python train.py --num_attention_heads=12 --num_key_value_heads=4 --head_dim=32 --norm="rmsnorm" --rope_fraction=1.0 --qk_norm=false --attn_scale=0.177 --bias="none" --init_std_down=0.0 --beta1=0.95 --max_grad_norm=1.0 --max_seq_len=384 --doc_mask=true --max_steps=3064
Each number is 500 + 40 x the weight over its row's rms, rounded and kept within 0 to 999. Layers, rows and columns count from 0. Numbers have three digits each. The size before them is the row's rms in percent of the matrix's.

# layer 7 attention output, 384x384, rms 0.382, rows 145-289, columns 192-287
106:541499595424500563494487541420492520498535537512526533495494532472423453493539496516521494518515459512502503427532494504517548496501511557494486440439475546554516537486486519472517458501501421548428495494420473539433467457507513497565474473455433532495449494558523455522435515526494538506
100:505507449521539520546516534511581533473442523557546429524436545583450491535475572477479511479588523468482438543555490479518526526533447564551512481576495508536469471475559520520511508588543531496548435509465459468509465457465497484505498519512482484486450446482533486486540539485559451464
099:520576503503510561494513522524487475504489540462497537510479503514506477564483484537524549483536530402485571473483523450493430463523533503519447549557584536552438482524489496478553436492493471483498491492461568477385431455521478493477506493468502431534500461484532513526508497484525514473
100:554524481557493495521548505580554503442529507563463479478526489515530470480503495520512471549504508560539520547504472474533473460499517511452480460512555451505408487527571525527507451479464530428434434474409447536566449560485431458440502505557490526449471530485411483480538443502543523505
097:526395472492507481548509550532499422453463474480497470515432488506526462547499423490586428498546491519437511576444466442555464526489571416490523521487480532532487486556461469538503532455563540509590479483501523508531454558467527574487535504481469527404411539511496435458517501501617490450
103:531538617503454595430511472534554469462535558487510467469479469452566493467515431485540522468535502518502505398532566540548530496485436474492412455475460494475477523468480500531505462523428502518450473591420506558439521519485514440470508472555474472559430563459410542497515504537419537511
103:464548495497538531502535509475559516456456550519454516496438520551451557508484487506442565462558492411485512516552527487484528498485507488499467526528533457466513430558494458517522540576518586542571472431512486540446558581584410528493490494573514541513534465484536481485503443539483527537
108:437432409459543497508574493482494515439462515469556430483490525481427448481532485504517571488524521523526545488482535506556549432550506526458469523541527445473471500460603455462506460486448460514544432525500512386578421528513493534492519412456545549440473555499527538467541578484480499469
097:544550517459453524530610524509490543572465532478474537525451437517395513476516390434489477537500495518568480501570524507502539574509544486500433415478519555483522483493506480525562547521525482446421542558475508503461438528438551454538481510591516487463441498546537462454516451534561530482
098:499520420508454518507551522550510504503452475498490452459488535478542508492496514501463507498537473520576498488469475587446435476513478526472515551506459513530504496543442485535527491510520537512418495424526457477504507565474509582516481530468510566459417518494437460504502478465457493485
097:555470512448438573512603511523416567467555485551496458559503474427547589576444581542469481540525540492450464578492537494440517562440518507456397535495481500476478466510487513557497546442441454481529490466539498531484588464508478553549528481535526477542489520521472564417453534520476478457
107:519531512547479513443563523486452476484487462372500464551493452561546555524572479459527521473492618487472490503485509458548466490428541519544515503495426516550535500468482511457504483539445501503453424481457532479586416438494542475454495553511489469514527478461560492513515527516467536451
093:543449515490414497505522450606551527434468547502461497506515541428463457488478516476543486455543448447542502507557496556498488468551499503447452532459554548527465487505566556524509528521412570414501494532563427563405464435459425473469393445470527471438480467554475540559480496535518505513
095:526468433515443459496445479504439501550456526448542567448498481536575478532527557528470511484490481500476563511498504545492540445410486470471509483503515499501440459458460465485489577499493528552462497418483500530500483469474553473465511463505448511542492543464545501511453476482532522462
099:489473552495519483491523541491504429457481578441510511528563562438512482509510461455509591529471552505564506543515425578493518476600522606456489455499491511397522525503470542489528435476429494482646488499481517645524481517528495478514528478494492509496522484473503550505511572550506473541
093:468500559494479471533492471553489520578521509513418487403449493492472550513460474403492433471504536513430439551535540504509528495524507472530445563513420489486443552447533507531506522483525486493492585567469518477517582480544415494429557509491541565535512461463528498475516538470440502454
096:451493486536553494482437516517522486479496504475436453510535464445490547482522549538545536534517579543497479484556488518495541505429499562536470483519549514456513490520523493505522565530477520542475517524434498484479573542559447489566432485504511481490565511477593527503482583487469545495
091:523496479613507484476519500568521537424449519526520435403459462516552564513453492569483481516491520513453442430489509550502422513571507550474477414527554494508504476479498536487469529476486500516539478513487511477476442466533478560444535567451450540530471511534467464477468543466501468485
095:454533517442390467577475530495473486506470525457488447514475526490518463523510472423562490503481476408471488569487535470365528491515475534422475508511484413510546495491586469466476530498477553522514463470514469480514463462535574441523434460513576509567558471519483476499562455486489487540
110:546474476532498424576453466469508523432475524506396489516443508498548482448566515462437422463466514432581487473474508504494508496511453482457548533421474505532476549415538525511503520464519531538511577534514493417491515519586520478511480523569572513476522519529547516510511479573549455558
091:532452554527499452420468588481428454442506521496483508509449525524470426571533527468516489538536520506534584601473522433569521491544497552460525477540517496478514496490411441474479463541455480480526453431545548517529498489519433496606498471532495449506483539489512537449557473538422567521
095:472552540594503499545599483513540457478494469493463570536575522421462487538557525548508466585555491456515469455559505490529496475549449554477507450506440552514566516566527509495487494474479491572557510540552466573432461468456498495477503502489483471500572577476463472514519494508492434523
101:484394517528442455512389495500480434489489480505451480464490519459452498486473480494482470544492420526530482500489474426485505579416526523526521546555579549488553504500415528492506499482532535528460543531516486526492491554471474446426424525486507522503529477483550450526532510486543481532
102:512529501433503512458475551500487503508492458490472488476468511419501521543472444494521549512542407500516511503539555475476490420514537480501525591533501531540454524451449502521508517438484542535546492602505496516500481524475460461462473397474455488545482579516553453525418472455523512523
099:486531501412554556500507504466540560446498510430426546468520435495504526466542501473516504461603513499568514516455585540494553489468542545550527452467520478583515486485509549554596498417490509455508471517490440542489512491525425526538557518447505573538520472517589552509533508531445536540
103:396482551467482433581454500506539520511496454477459481574496576463477594441478502507514618514505551529444529538494572483484492522555593520483560471481531453547488447471551492554467497451523479462490457489439533488482533488463579489501525500558490435452431479458410481438523491535422496433
100:534511508413490517536465535542533519529359542386543521436529465492455405507560516509523500519505594470499522492608493502478511487520438533500510519497534476485519514507456510538517412539521495485490455504546468513582445477436454523586493524504555474505555515508465498510419517470449486471
101:493454464483489415510412450438594515428451472502505492472558438464502462475472463504493444530511532458575539525563512547502509448514467473549466506518554506528526485530532509541449471554427511577497590478513511513491492512570476542535484507415504581541519559523536593484480476582615509518
091:519471456473485540523517535530535445467507540555465483501539481581504511461556504564494450535512442508459536515491460499503542458510565510497460485512509489506424427494525521551481459494547530553534542542491512525479521506509434465533442560515456514574525468448480519509522500517531483557
102:526499590551503461515570412541543489461475570432389416466461518453450435440524456502597533517464490543473511501540485517517533463520517503537443532517496519490542469518475558445498466486537460538471547405504507529459484474552457466502494517559491483524520498501523479480487473478530498467
096:477539496492473510444435429523591561498422464542493609464438418481512457486476404459602464453547488558444481489496429526521534543466467532501517565494528421553547539516559481447543549496526503522546456482566493469447516528513434551592502524483504499519509496465488537486501563514514366482
107:460477479434498462475531510497439512500541563412507535535568541544515516475431559522553475552444557500536555511491488557488497497527445552445525516523491494503499548522473521387498512570551519531502498443426560480470540491456536511526455480539539441489499482457532498468488413508565519538
099:467517497439412516495489531580515549439525510492512481466520476533550506507453558450468558437471487433473573516505461465517439516451489472500457558504551488454408572481470484499528479442539457534535473493517411465493442478507484548436467508443545535484472492493495478481488508571483486534
095:462514558518599581526570585511530484513470420558476515499547563536432517491444455502518529555450538502478556480481413500530494522569530492550495499556558544457491455529475500505506451522456446472514447467473514549537495493519462544547498459526465473507524438491516480490563488439477485506
100:519492500476517560482487473466476515473506429483579460506449545552490426389489458514528524491444503513470574500454523523553444513522511502500460426486535500485489528485562533525500471426454528487382496579399489502499489446419489514522595565515456457511547525527459514549561565517476466483
101:540478545491548493476590525505444537499505471504563486544536523540468555467481537518470484557451450508523480508505513417488531490537523474582496536482438477537591465449504451487512445535479519478476535572562428584503534560491507500511475484491404489458458478526479510503519479504425493475
101:552452454482428504507502473473550487515490483545528508509491422498496555496551544498491521507475515521521488573473497476498564490527526481461457387450508528531550531566436428546437521513481480476595510506528516478428487617513529509534433512526494547470473539467449432576517559499416468497
097:487450512499516534542461552478538562457485481457530500539497469518470489559557520473495525434540470474485539564486493525494533569515498471560469525398550487497450541501469520409534512465434506462495458513478451488502512496432542490510558528533483423535550494434504474484504493533478550507
098:503422519490498446488517486490561486488537441483520392486499491476530584481508522529571501523395495536483556448483450564429504512529501518375480475540501424460494525463540501480456529488428527561533488498510546499441456532462503385460475455525545501580556488536503475509442450549493499542
099:528516510486476470570494438563493478502467523461486537540523470563546443552558465482504475505417492532503532474515542506567488488531475505583408492429536509455497507435414473512554482489400537507495496531512547526499554492483490481449464480538507459537432467449534521577564515495589502468
100:552503487449449573496494448519500503497512500519547541476549396483574566467493483434536484428516506574568495537558516527501519524544477473486492472420464443587539478419578474477507481534436492515587507484530472504522505516507552442468529575521470476437531499504523499462518509450487532516
104:529496502499461446511506512542516644493479458463452463521420487402541509473433536545477508452471435483422491481541519463456482514542344405472556581519532578524618510549463448574455542505473505548453519462515481499504410450542439475533498505504465519503492569538401477486449525525573557467
099:450450549494449514579479422496459584616483474506533511438487509539471541473474470557461489467447512500438471519458476505419518478470496449413553481484535525475575503512574506588510512505468480537521454534560552432561528580458507505449507448542496491490481473528499477477522505569494430454
102:545425530428537520468480537508484487402497534469563484560551547471511526417511525514541480440490448509537466494483495488505485456485504494484455476486468484440563511554531516460609461543519464486551508492465519497495485505501466543465505446487454522545404518406519474528549448549404520423
100:495491459474505431464488507523519447491456550516518535430502499526523529564408492493492523493522513396538442446543514485538463445483616490494516467541542467582487459495473500523512527411474452523445465487448539542529545551466499475422478473472489488533533553526465580479459506472455472380
102:510469438444492513489472504470507499574522494543582507467470498523587529436458545529539502532475475446419442501546487537506520443488515485509514478448570468439490515530495492497502559449422501525481524545486506492498525520429545447513461457529493469472492528517475530558455520506496512474
101:554466426481503485587583427472476433473558540494503494523470528449574540490469543507431584483560502446507601455532510457605445447465540483515466500483533518486547543501506496558465496506508479537484502517523465505461556445446463542538507467591543425501482561548463533549463511517493564536
094:500479486490495482518426497513465526536491513468444560500533499458490510495549416514484515535534558548536596516453491472548440543480474508411565506509458523521563486527594420533479515534434501499502520555536447435518484517541393495524526475578546562422582498418494500450521433478426513506
096:547461427514558549491600495510542501508469451473544518446566423406474455458508442536430525475573482546547480477506529592521504476529448456550480457538541570554524478515547454517411574533489511523550491472445571553479513476466510504492526485493486564468545490555483533459481551519508517543
092:417471491523526443485447421485512580427488500496518446496484515467562477521445456409440491510451490509508460506522567512462511430533542438534527506486460487471546519505504555461562471439526489572585452519490528499483498514492494576498496467523601526471493502520527447497478457508532545508
097:528420511457551507547603525510474506478519461505531484515484407503447500477455460545543496543503496447518510517459486540431466470433505385522480487551482511523547505519501534419545488574435501452498525526553470472528469547449487575517523507533500557505483488472586507518490499546548509561
101:512437514483523533626534421522459509493491521485501534506486436502453537521540469494480561496522509538524435523556439545548478520512435450493515477456522530520485491485424489535475529484562488462404569456515543444571410486513501562573469501551595434512542488568470557577507420472469485564
104:452535571537528415535456601557469436495495540542493490520457474559547467532463465478544493466563543520480550549547529514556533479509470519565522495522549517529475495522420535578479457487501472518484504470508536498510465544498488479497503498405472453498474513466463486465576487493537485500
097:536498570487431522503552430457427498462525520469473462499544521506539504520487470519526501542508478397502464577448588478539504449474519490429552553565515503503540504449525517515501477522452465467555437545528481523544552447577536474483547472495553495551564513539517527455564555467478502462
096:474495520634440509520448471445569561529447545539543525501482474513559492525534508517492490551510461501508521555471497554580588469455518552476529469488509484495517501547498516624489524495532500511500581458521516472516538469452513567458517503510521486555508477422456493506525525630433435516
109:542501463465540502505498482530502434501471520515535513471499450504518537526541510433509538527482456558490540466431496570494487462570526434490454545517500482524463498484499565500566449533535553533588591511523520523577481555441541539485519543514454477458458453533566445571436509496522533546
104:480586554397564441422547490465467485521513423506500509504523442504488420523495502462435423555471498430514490438466453560529493504468476537530561546528468529477503481565482422527552550504470414495491502539494549480550531447502470500446531548479500528438498443509470453456466469592465544479
104:445522441512406488545476499507552512585528517521446485556460412543591529525570503448482541491556525562557512460512490507416485521502467498409474480504519462612488522433554459473565447548487500485495463473477452475483429478520493493477449527498522498506505527506500508450558474571472467538
099:499535435473412486455539579554497449519523497517581459523502532604494450474462490491399530515503491522488478503511537486595475560571509497490548530492476539441487534513525501502474493504466490495458567449555421561483498505474517526515540484503454480497551474560494560473491597520547471521
105:553486491534520483449457537466555527442465526510481487458530484527449484543486534557610557487466447481453529537511598519515475521554523538508510525488491479511476474506507576522475586522524542497457508500540538421515501487522422528447531467478504483469501547461500495572439473476476538496
099:573506565499496478437463496486466477430441520432544476481541553491519489501407490486511495515486426531452503494469521496554484498447550462513567536510551536556456527512471527539516527474493491529420455458514510509516463520567480498571443478498558486466458512435483566501430517509499515493
099:569585500390508514500466474455523501491549507556494488592507505509432513495487458551529466534571513504535562435539509509536534493475469541425465517493493484482509526547516510482503526503495503505467481461505525522506553466498449523589502522508469432520478487477491498488451519492476484517
100:505560476535547525480498549511528554511435593427512538517521472461494470483487510423500563437550508490445531503508538491522529467594447478476522529486533568483492549545483608411514507558483478502543516495455549540486505497478441444438543552420471407476513457399492505469557490499488523491
099:503466493509436468509544509473518522518522453471481527590482502501590470502491404635488527418509565545486438511511492511513439492496430438490443524474451493513541515543530509506486500540511488565493480537577472504479486514487447541500482468547541490463530576578507450514490475470499514486
095:444461415447575481489515515478500541550487468474557462523494517406525550499516486569505476529410508485439605517456475495532488503501438530474525501502441510515497519481477423511526479520504484492474508533445503467440561429545504492568527517498590461567522455510564575518473494468484601549
107:455515518529406475591539503472497409539496469506479558531508503451492516494514516485456490555530539536494460451461503538445460472476458511492550502477480506518529473484519450454520502480463597508452478443510513483461461454539479490567475472499536419523510442522478495536520589504521441461
097:519448546502468444529471602485486550561499423507537526529519458491511521395507510499458441505503480480425501493490483507542516453486495456516440498552554418495519499458458527542533539453471488493465462452528517481458549554504482512473474537451503468437469510492455544511499538568548528438
101:483462503526460496422465494503500441582525536461531548461511533457489559482581531520509455507572512468476572467405487465522539466466416555507547565483554495428441582445510535469433594623532474438526470455536489560465484503456521472504478496469508469546455495450544490508516493486490528562
099:478490530452511418546492523538476483433557484447492487529511560532533468489530501454496482507415563444512502458565593531525481531475506484488498497372474473540524465561492525583592462496526558426556537551448531482512499523492452452480509505492483417510474508478526512476565463548527497531
096:479452477513528525418462560499539470477515497539555521550455504513503469446533522491538554460595496460478471543542447512566449510503565459535551500495507493562487501569497490458490510556492501538434426582478479489473503529536541458530455591523524532459486535494542487511510561466527495499
101:516551534510467568631520434510480616554472517512481482443462548497413505537480465523521538599530491468516505533523518498432516579465452498443520461544567519467497457496555513498471524463405518524470539477522440437464484380549490511517491460511556505498443478522458468514542476461504406529
102:521478559484566462508510492476534418484512447471500547492534571511545492584452426523451541481520514554488515481436524464520503567503500472489647526512504475452521513514502483501494449406478421426499513427497446604490484540388534562577496527517524519485455488502510484402499537509482536533
101:496476502515522501553485431530461507475523527534462442442526505425493494516460544527404466526523463469484484465430482515471479431529590420502535446470461488593502476521526561542587508582465506551480484483475515473483465536518527573535521464564488504538474511473521524490579533492568479543
099:454521466432550480534453472518473426518463471479485502486463590525518515546505490514539588529517564509426574465531513527464545458475470589489498488528546453517536514480459488520524554491493557479489541515538499511471437540544480473463530529556528453514551508529473505493529475490436483520
095:525518472497435485467433534553459571432583460568516503479433496525441524483540478526569522497550488507495519435474534523496526509569606497496460477485533556541484469538479493453504481448467454450569522524559507548551433519535523539459502520557491538462509537447473563517437493514439437453
104:445435454487468487438455500485476513538529465462442417453452416442538549412522497513559505577514543543513422526523538472452522534521471535531519630483519437598492485576541461502474495440455459477503520452475559455510556547515477541506436445571531518542530582467510514504480540471506472538
094:507486473558492502511474538456588551467523567425505436461490477485478451477537550478566501507489544466532434404505514501569529483547488419584520494595521409464440454479441512480485475487500520567476483538454563480537486573475457447557446478535562553431499476484505503489485495537535454501
097:535521491485574465505482451496473499422584433430515491477508537554495486530531535520404450493437538466518490462534408452484454530468523477433435513524430460515520475462472436550527489567508595515501455515505462441545449481488483520499477508498517441503458515448608491569481529505471601509
096:536535541506498471516522511438477477502457447545344480603462489527509506436477546435499427461554539461537517465559525535544545502610529549534444535491510516529506537504445522568541482534504482494496522485519452471469474432519510447533566384561507467536484458565526511431521521439535485411
094:439500504469469509447528442539451447501549531498517498455489508471520520486504516326469583445491507495538520556559554454499473511508531464552471506534498492498543526589447452538510538462556539533424491457488529380514508468484427528443510504521464439523541436496506498421479510492589477499
093:515392491506479482464522528473500511458500522461484446603466533487551614491533532477455440485493451470509453568467511472558580486506455511424524509456475463506513495442518533442532454470518518591517514502484493553451475478481513453543479518505569476588506480477553482529543470611537490526
093:486491575492500515491433446495509432480497474469551460535544458489461590504466467404482489492592505541471449519483493488519572482571537519588511426471462522434519563462508555529494509520534469524526538474413518471468546527520479572486583421466565485520488533485576510494486496434514492523
100:548474472462528527571506500490540464490471524541543540440463487477422518417467411531491529544561476489467551526491518504521549571506547484492470544559495537503515542460490470510516514503564491448481508453499536535456517533532450535540468493500505508540537583557506511540479391547562474438
103:533508488527520563583541440596544500511458498500526556488479450509528438522525422429455470509513465564475534428533444513491479502495474454491523540503499558530553442479453515448464503488497485472474543460507544523511503537484417519425481502511538479568544496460477491452440557578544507496
097:452491545537453504441591455487467555468489532562459501397514486496508518583500541545512430466506530564479458508479504481534508478559518522494498403506512470527532483544462455517478449536529526486488523541475488486540499509527484528482461594539560477519434574520499541522436475505505464536
097:500439507512555480649560446494533534496507491515493536533462432478541488574451579483481537479509507455513553509534487482571534520412506502565505512544554540453473527428478499436540511478565445455446540467559476439500438442572494540493470567450487441448505552517483474572469444567589513534
097:484476469561520582458501540539489566486459530525589479492526497472515501545479520530543509476540558477507469494443514545476400496483524573496515443583465482587487545517426440498589549520570524499439504550557478515468514534494487517490533533489537467514528524531542512563500497519465463506
105:474433485524511547412427463487485491544491473508465462446493480480440523494501531448461413565498483466455571583448453473494560450452515490531554541569515449437505514491448477526419449451503508520476503495642546523503507480515541476497530483546593436518499453462611507387458507509495527538
099:561489556514469452511505451552474507483459479566470483489517489441558518451452507565510453515480581479437507491469465492514500483532528534465469466471494500545474471542493546460567559509461464483545501521472443479550496513564546462503523496506463475458450538494516422585456445489552418505
108:494498460498484513546513516477580509437475484443584520506513465531514441540558496480561524444537558427595527446574482504404535512551523511498531491519436421508563495466434494465525564504564431461473442457545535498479525502542545430529539426460522459547441467519494447461507467589526559469
092:505487467493549529576543520453485503485473507511474509464440556506514459461539532490534530544432586509508460433496487518434480520516549490519496514523559458528513550494533492578493531520489507596547483576455486535521491510518571498547518490482538442425549484430464548505551493496553490505
101:440477463491486484472532447442572508542483505523512456588507528467423512471485493513455504439521483513498508507490479430438525514526479464542422512506475493491574478509478507505471565475589522498534645455464576423530476434498516545479499561448498557473495488550501522513527541478497477464
101:501542502545419520627453391517470523458498516522490531465515488512494461470455494532543478561508472505500513436453518494444542493537474588436497493458440442544500482552482562440485404489467468446509582384569509537503464570564556518505430438495503524436531448451489483517521556493532601523
094:529527534511492517413514569563538427564504541461491522471551510563435523401530493446498518501505512524557509501504522569502471488495520490439467501454557401411490456530519489529503532467500507555572496500506520507549486590477456402505456509501522529459518462483443524500490579437506564507
095:493480571548526448523466528491438462541550530555516549395483477408495484549482508533486478537510510496548460462549539438480466518519448478467548537562443475478511551535528443529531519523491483473525507452541551497522567516459558588403508480509502479474502575467572468492477493537458515477
103:489483458433503520502532564478490502458485565503567437504510517411470549512481496464488552515490497511436462447574507495516547489486527544448463477457551575439478459517448500515545502512537556502500501407409516506552444477488486521490558483587563471549481466468481426482534581485532401486
100:533445498510504552508503567513468485453529500530430510484624468516513546489569496587517492455504546445498512532477578517566492511494501485475513468473529495562475460444477484531470460550467452479512486460531494577537442478544517441500521515558481519452461445536498521536467552545559547519
097:441536467444500556467526544467476422419431521468556488465530483488558513462542500467478515482502502538542444528542545493517539485446581592474518432486483523492509468487485497478440449552469409498488510566472480568575518525509442440439544521431513498510477524535514456472589575500507525521
099:541482519560428555472537495511482482466487438546455518460506464539522531504446434508538527546464489534534484522452526455440485532414552505529535463493483491406474523497488496597528507464480507483561454586546476443511431499501528508525479556520494546478507478470495511585562459464473477554
095:509422493537498483542483518447474494547521513501500451550464518482476484534542413548401492392503477510546492422559543524521502475493435421445490531527437498443568442499502479447531542507416463526535524458520541505484527505508515470528542501469489521543461457499541467454508518495437546454
098:546519504443523531610542437477524504488525439486497459502556429500518539622522460497436520536562452477416474497548491459449482501512517578514528476530443561555519505502481522464473485451458540498490501541537592500585505534466468522530503551534443451489520560518429420587489486496467467491
105:436449461488501530508576448537567409498458471500537506519496489511535466443414481535448521510515456549499530470530495425571548399479497451594522478465499518549504443454500506457550538431602516525500514462486542497550517450560546544523544444475459506456453499457510437565528490493528433477
094:464505442541492472497498502431563495463484493521537542525534476445527519508531574493459535441456508515503506495448479508457487460448481529489461494435553498527414487603437464524460518554574582536558465536490510481583456484536505465503504522447526512501511574428448533471397469570506514469
100:512529505498470475536509468615483468560546544504524530483477437462549507528517530510542491514496589516569572500473468487499522495501446512455513492576445601457459511480463509530552525570568523437452484521465499505480453525478521502501430509508469453472501542523488520468490462492522517496
100:568566468463502477518523472542497509545534475455487431519477474525514484508575522551433535540489534543505479544489516478489526519503459538478519532447521493510473520446578492532540499481449570489480532519508537480467482502514514471526505501379552499529465435490445559463499483501467500573
099:545446558477486491517504612507451452485551468442492480531546483466518506582476479530559623442510511469443448477534466485498438510538487513558545448515523486481490554503525497449489465458519519483483506473525534461477502429476488465476533436574470494522506529476521455584465427464478509568
099:524503554461490457584441437469521430483596528502502467476472391475588473537468474494553524514435523554542530557433510505565547523518483543486424571487523490522499477529477592511554519529465491510529536529520547506506450567548512495485538563513510444574503535531576440443470444396511538578
101:529440488455526425499478471413415583517554528489416494552419433525597530461512547513510404487484511529513500463481495573426493507448537491555501468557519445469501469504436543522491450530484524520532528530476586470454561470541505498558473478506495494454520513430490566542579591469531495477
090:559457504442507482485473540503482547565446462429554566467454482537465464495457517561564556553466444455514470492480501511563520550481514531507462528528553478435495511480535476451482461445507424563536552448457477441525497477460534572535524438483503449495539425428483466531565455510552480582
103:593536467531490502458496395474584484460490556487526477490559464497468471527445535485466514470508492420505459486512515527556485526525616408549491410482566485490507477484574460471523546522463519455476471431493518508394472471486561456520520474524471485457472481532476515435483590529484536490
107:532452496442433447515507515490477549444485515445446478486486503522441485532472561477438506514563483504503524470471487496532458499447437508535472466513519471483574544529522515540542496441471473462514446453447515558519522441483483510571511529528574507496550501492490474476477503625535542533
103:434498470555510523565524463536456547451540520459502551496497380546486523458467478507495466511509503539487564508497504548505485513526464519479435479497498409573558522571434588405533503467458485543456485574557556496532499480476617522493522525519471532564576508532545538481474485478520562463
107:498503495486430518488525471443472419502477524451481540580467561481556539554509509529494476562488513609578545540500481567533506462506441548548524481490488562587431520486498436559492493516514503441476527489459508499487468546520510470473462592435488468506472492537495443498497521475513511466
106:402508513503516431564474500516489453518503506469517480436530539529504398437465473528510562492480471519522506511461476364502558577496485504455556449507546491481543468534488446505441581458468505491469513456434478477486496540516468485603452477511493576522534501495508444523540441557454525527
103:459497516471509564548503526482485570532525461479527520523464434524577548527511488476493457523432476538475552525494519539484526474443445496481469490548475544499564474521488459454536562509471517498424451462541488528473496488477488487575525541533486516475518518454431483576471435541525492459
101:413532469556475559458491557586462510568436544515487558507498516565485472434527461472515578483476453488487605520476508525415549454494542548506520488492613502497541571437524488538513482527576452483497534471475433507473478544462424557479455525461513488558532470503566449506535459479438536497
103:469437460569462506538487442500451511476459568411568511475504449507532479511550521484525499510538546566518511540462552518442448569484490571459467511517506447455449572459459563434513492520533524468468479507539513510443557548487569477456453513509492522488512524499547514528559491532503481557
103:501538513367537405529460453554449486469490545465534453505470482505550488492476522507464581511502576539501439531478511497502497609562508494478507485486524467557415454467534542541464500432511521452438521532497467527558467426500549496544509522588494488490432487460460484510441486488413447521
099:520514525556425485495532562504515474552506521547505489542471571515526465515565493519516506451418547500575485529490440472487578486522447591549448551434573533489494446451465555524472500503505496521476504398528489488456556477506493523536445511492438568488474473489509537472464449492531461552
102:481453541458467509539507542432432492532478480486518526433468453485486581430520521553528457531481488563462479466479499496546498463519509443557507526466472514478475516588501478470474487495403550550447547489502510483529492529412566549448499496504493504468504500518454500477517463439517505490
095:548497545532504499525516539466540510567510512474567509525529562521530458497432433504531550502468564456451524486549516422504506496473494459518579528547494546516477443592516439577545410541483517497526519476608430478523559510519482437427498529508507522483476504430533444479500544487459484509
100:423572434523411508425462512447516483448487500557494526418587528522474542502487496499495521489467483495517459476501536496522523468503467475536503496436524491478563474483516502458501465471563487457464513515494596479413489494501555438505492458454494584430493535509551514513495537456530503442
097:419595553484448462467452528539493512451482521473513535468497440391458436540468544493464581466384458428509487462508503452466473489551530549483589438474517478543561534447515488506485473475441601562515534382553429464505527545495453546503525526482520496523500496500427501494448573468450532486
097:481466484533509526551479505521511476534547462555456510507470447520450517490510517469501483509508480478516482546515431475565467526467469495549477518535553501460446532455443522444507545485520457540517495500480454525491581500487490534470414497516400409466528507503528504449540527515518530523
110:497585509542528568471541460540496414562493511415458533505505518545441576553543462560466502441519577546433491494519504522590516502496516461482535400463488496504527506503465457614467517498505535527499516492521487454447519500503493422470451514485420531519468531473526539471521582537532563553
099:474563556481506505496519521449489490501415514480517478450492438455478548589511512541496583456484496493493564466467491561573487467457450455489553508528510462502582499482514520497519525515558488453393527455432437540514560474424477525468493518556546453516488405493534474491453500492545526496
104:503530584473483531523473387469558493466542497512531410504441464429471493531552523542512476465475438515510570470473503525487573508527451497548478497514491543484523479558544515456512428424549441474565477448520556508549498448547452488546527537414507547484513452497557521507506488467496505488
100:530545486532488554510576446450477492451536504460566488446469438594508501527470472493594489479525510453481432461506511503499507441502538430486500465511461495437451522468497423549482470480501510508504472415579540545438567470479471462448483526530491527431510528499542541540453463464486430551
095:455504572450474476500436512426509537479508484523519512468538494564505566462463437416528537416459517467502552479512494406468531551489532474485520567516477485510451466516481492515464522436482489438525520541547576513506486515480502490535453520495477514543449494461495520450448567512438490554
099:466466539551523490530471489541499500588501592533459512522586479446509492458465470549463484422506531549515542487446462456497505519490518396545504523500511522516494546479499482455517454476499495538439499471443567477529478491508494459496437484476472482517543470480501490536563439534539529524
101:583487516501440534525474543622487488501542498462416493488496530494557433573478446453520501509465548507460486520546484480511564477531489420527509516527451537500432468546404445500503542493446542501495556488586463472472463468546505552519428578548469495469461536466554455419471515467553487443
101:567447586478476403484504533527357457466426452575577480468537461506473475519498424545566512530546536568434542599535531484505496521528460595537515511502519499441540449528569487517505498516446500455579502551561497487510494489530476529526498450406515471528539544511520523496533495503524404551
095:576424601466567559459478543555501541564525464475503495486505444426420561454538521466530448540512530544497521504472537537531441507478440508461554491520457416463602513490531473505462504506474480546431461514478440479526593472461548528476458540466503477509567535489451542525513447452463509595
099:449468531506498502489543501456488543440527426575467464424469509439468416503441485548566492418428596488492497454499499504494467432488503511491460442515485516516474390489576500485557489480485540492511493451491513542461468521565441474480465484555475492552524482501474457557502522507457527455
100:574421482560428537514492498495470501465516508506519478570554549502452441485513484554551533532532459483581464515483489471479522561495587516502437519514526510539443515507509508493439494477529589503525498477534433522480498496534517519594523450568479507484453577464520463458494421510424441547
096:514544526509442493439444524539612491497515456467479459538438670484492485466539493476576475504467512517453558551515531450470523501507470536460527472505546441538496491459488494472593520518458508514511499484530494516481505452516473493487498467456412482567406524459541517541523404587484517510
110:465580459489536515481525465532552504549538530450485433518539590492477543526500530443511500488436502487481528488457495544459483418595526521532587469553500532479438520471442542538461527499539498459550434486474465565511539541548472536568450477515504525488473555528502502468463497409541501541
093:561558446482534513567507524547486445484488461548500525494562501529534465577531558530526454476539541446465467484525453462442575528513556448499490488570537434545516461458457543490573496510550473455509552465508560510499435465559562465540500453418467429507506507395496487535427444524515607446
102:482509492432632493427524497538430484456548456516527488373485582494458469454505503541416592497554538451534488515423535492495441411492550523497438591444477539497549525562518548451437532453522469533516518556488465478550516493504492505507561386501552441534444481568520538434470542473465500460
102:589488485543540491524521419450476536504504508485535514532433533549584534562525523529520586464516605470502528508493556486464476470530507559500521518461486401459481511514483550519548573511554477523480445581449464519594523569519507519489566505458482448528462458486532472559550502529517447484
097:487527445433496567593590509480487476508520508479535506500468534543533479539479522471511507525538484508450472551509482500431543407471555397495486510512512561492459510555511551414463472539469495502465544464527487496463534547504537448500472518550447539499497452513483476528533531481477463570
102:594452480512547559515511529493518482565492556525432536488500539555561496427496551495493599487427489483481488460501521470500504570503539545445513419477570544503550471538465470440452483460508459467510418447468453452431457498496469488542428449465559530524418515462476473424536445529501539501
100:507445417513491558583509442523559491437481539528440485488551522434414477499487473483480576565528536599487553554501458461510475546553526546518497536472459419489465469433533475504421434512550536490547480525490415525511573546488502472448568561542451516518439421580505514547481395467491494498
103:488510531568429404553477498599548511531557485563518508583531480478499551496455464495468528505562598520529476460555456560618530534471604488490546461477501504530551532466568500469500475451459437520512491498438491505500560523583539526523498475494523525520567510473476544510534505491563459511
090:528503570512549435437464529569512421515515544548443449448513507506496542517482517484599534477509429515466478519544535536404552527489504521520475507448472504447497527511483506496497457519482408537469523522596442470640495577481543463477501499551431537557538522513410394524476428461511485521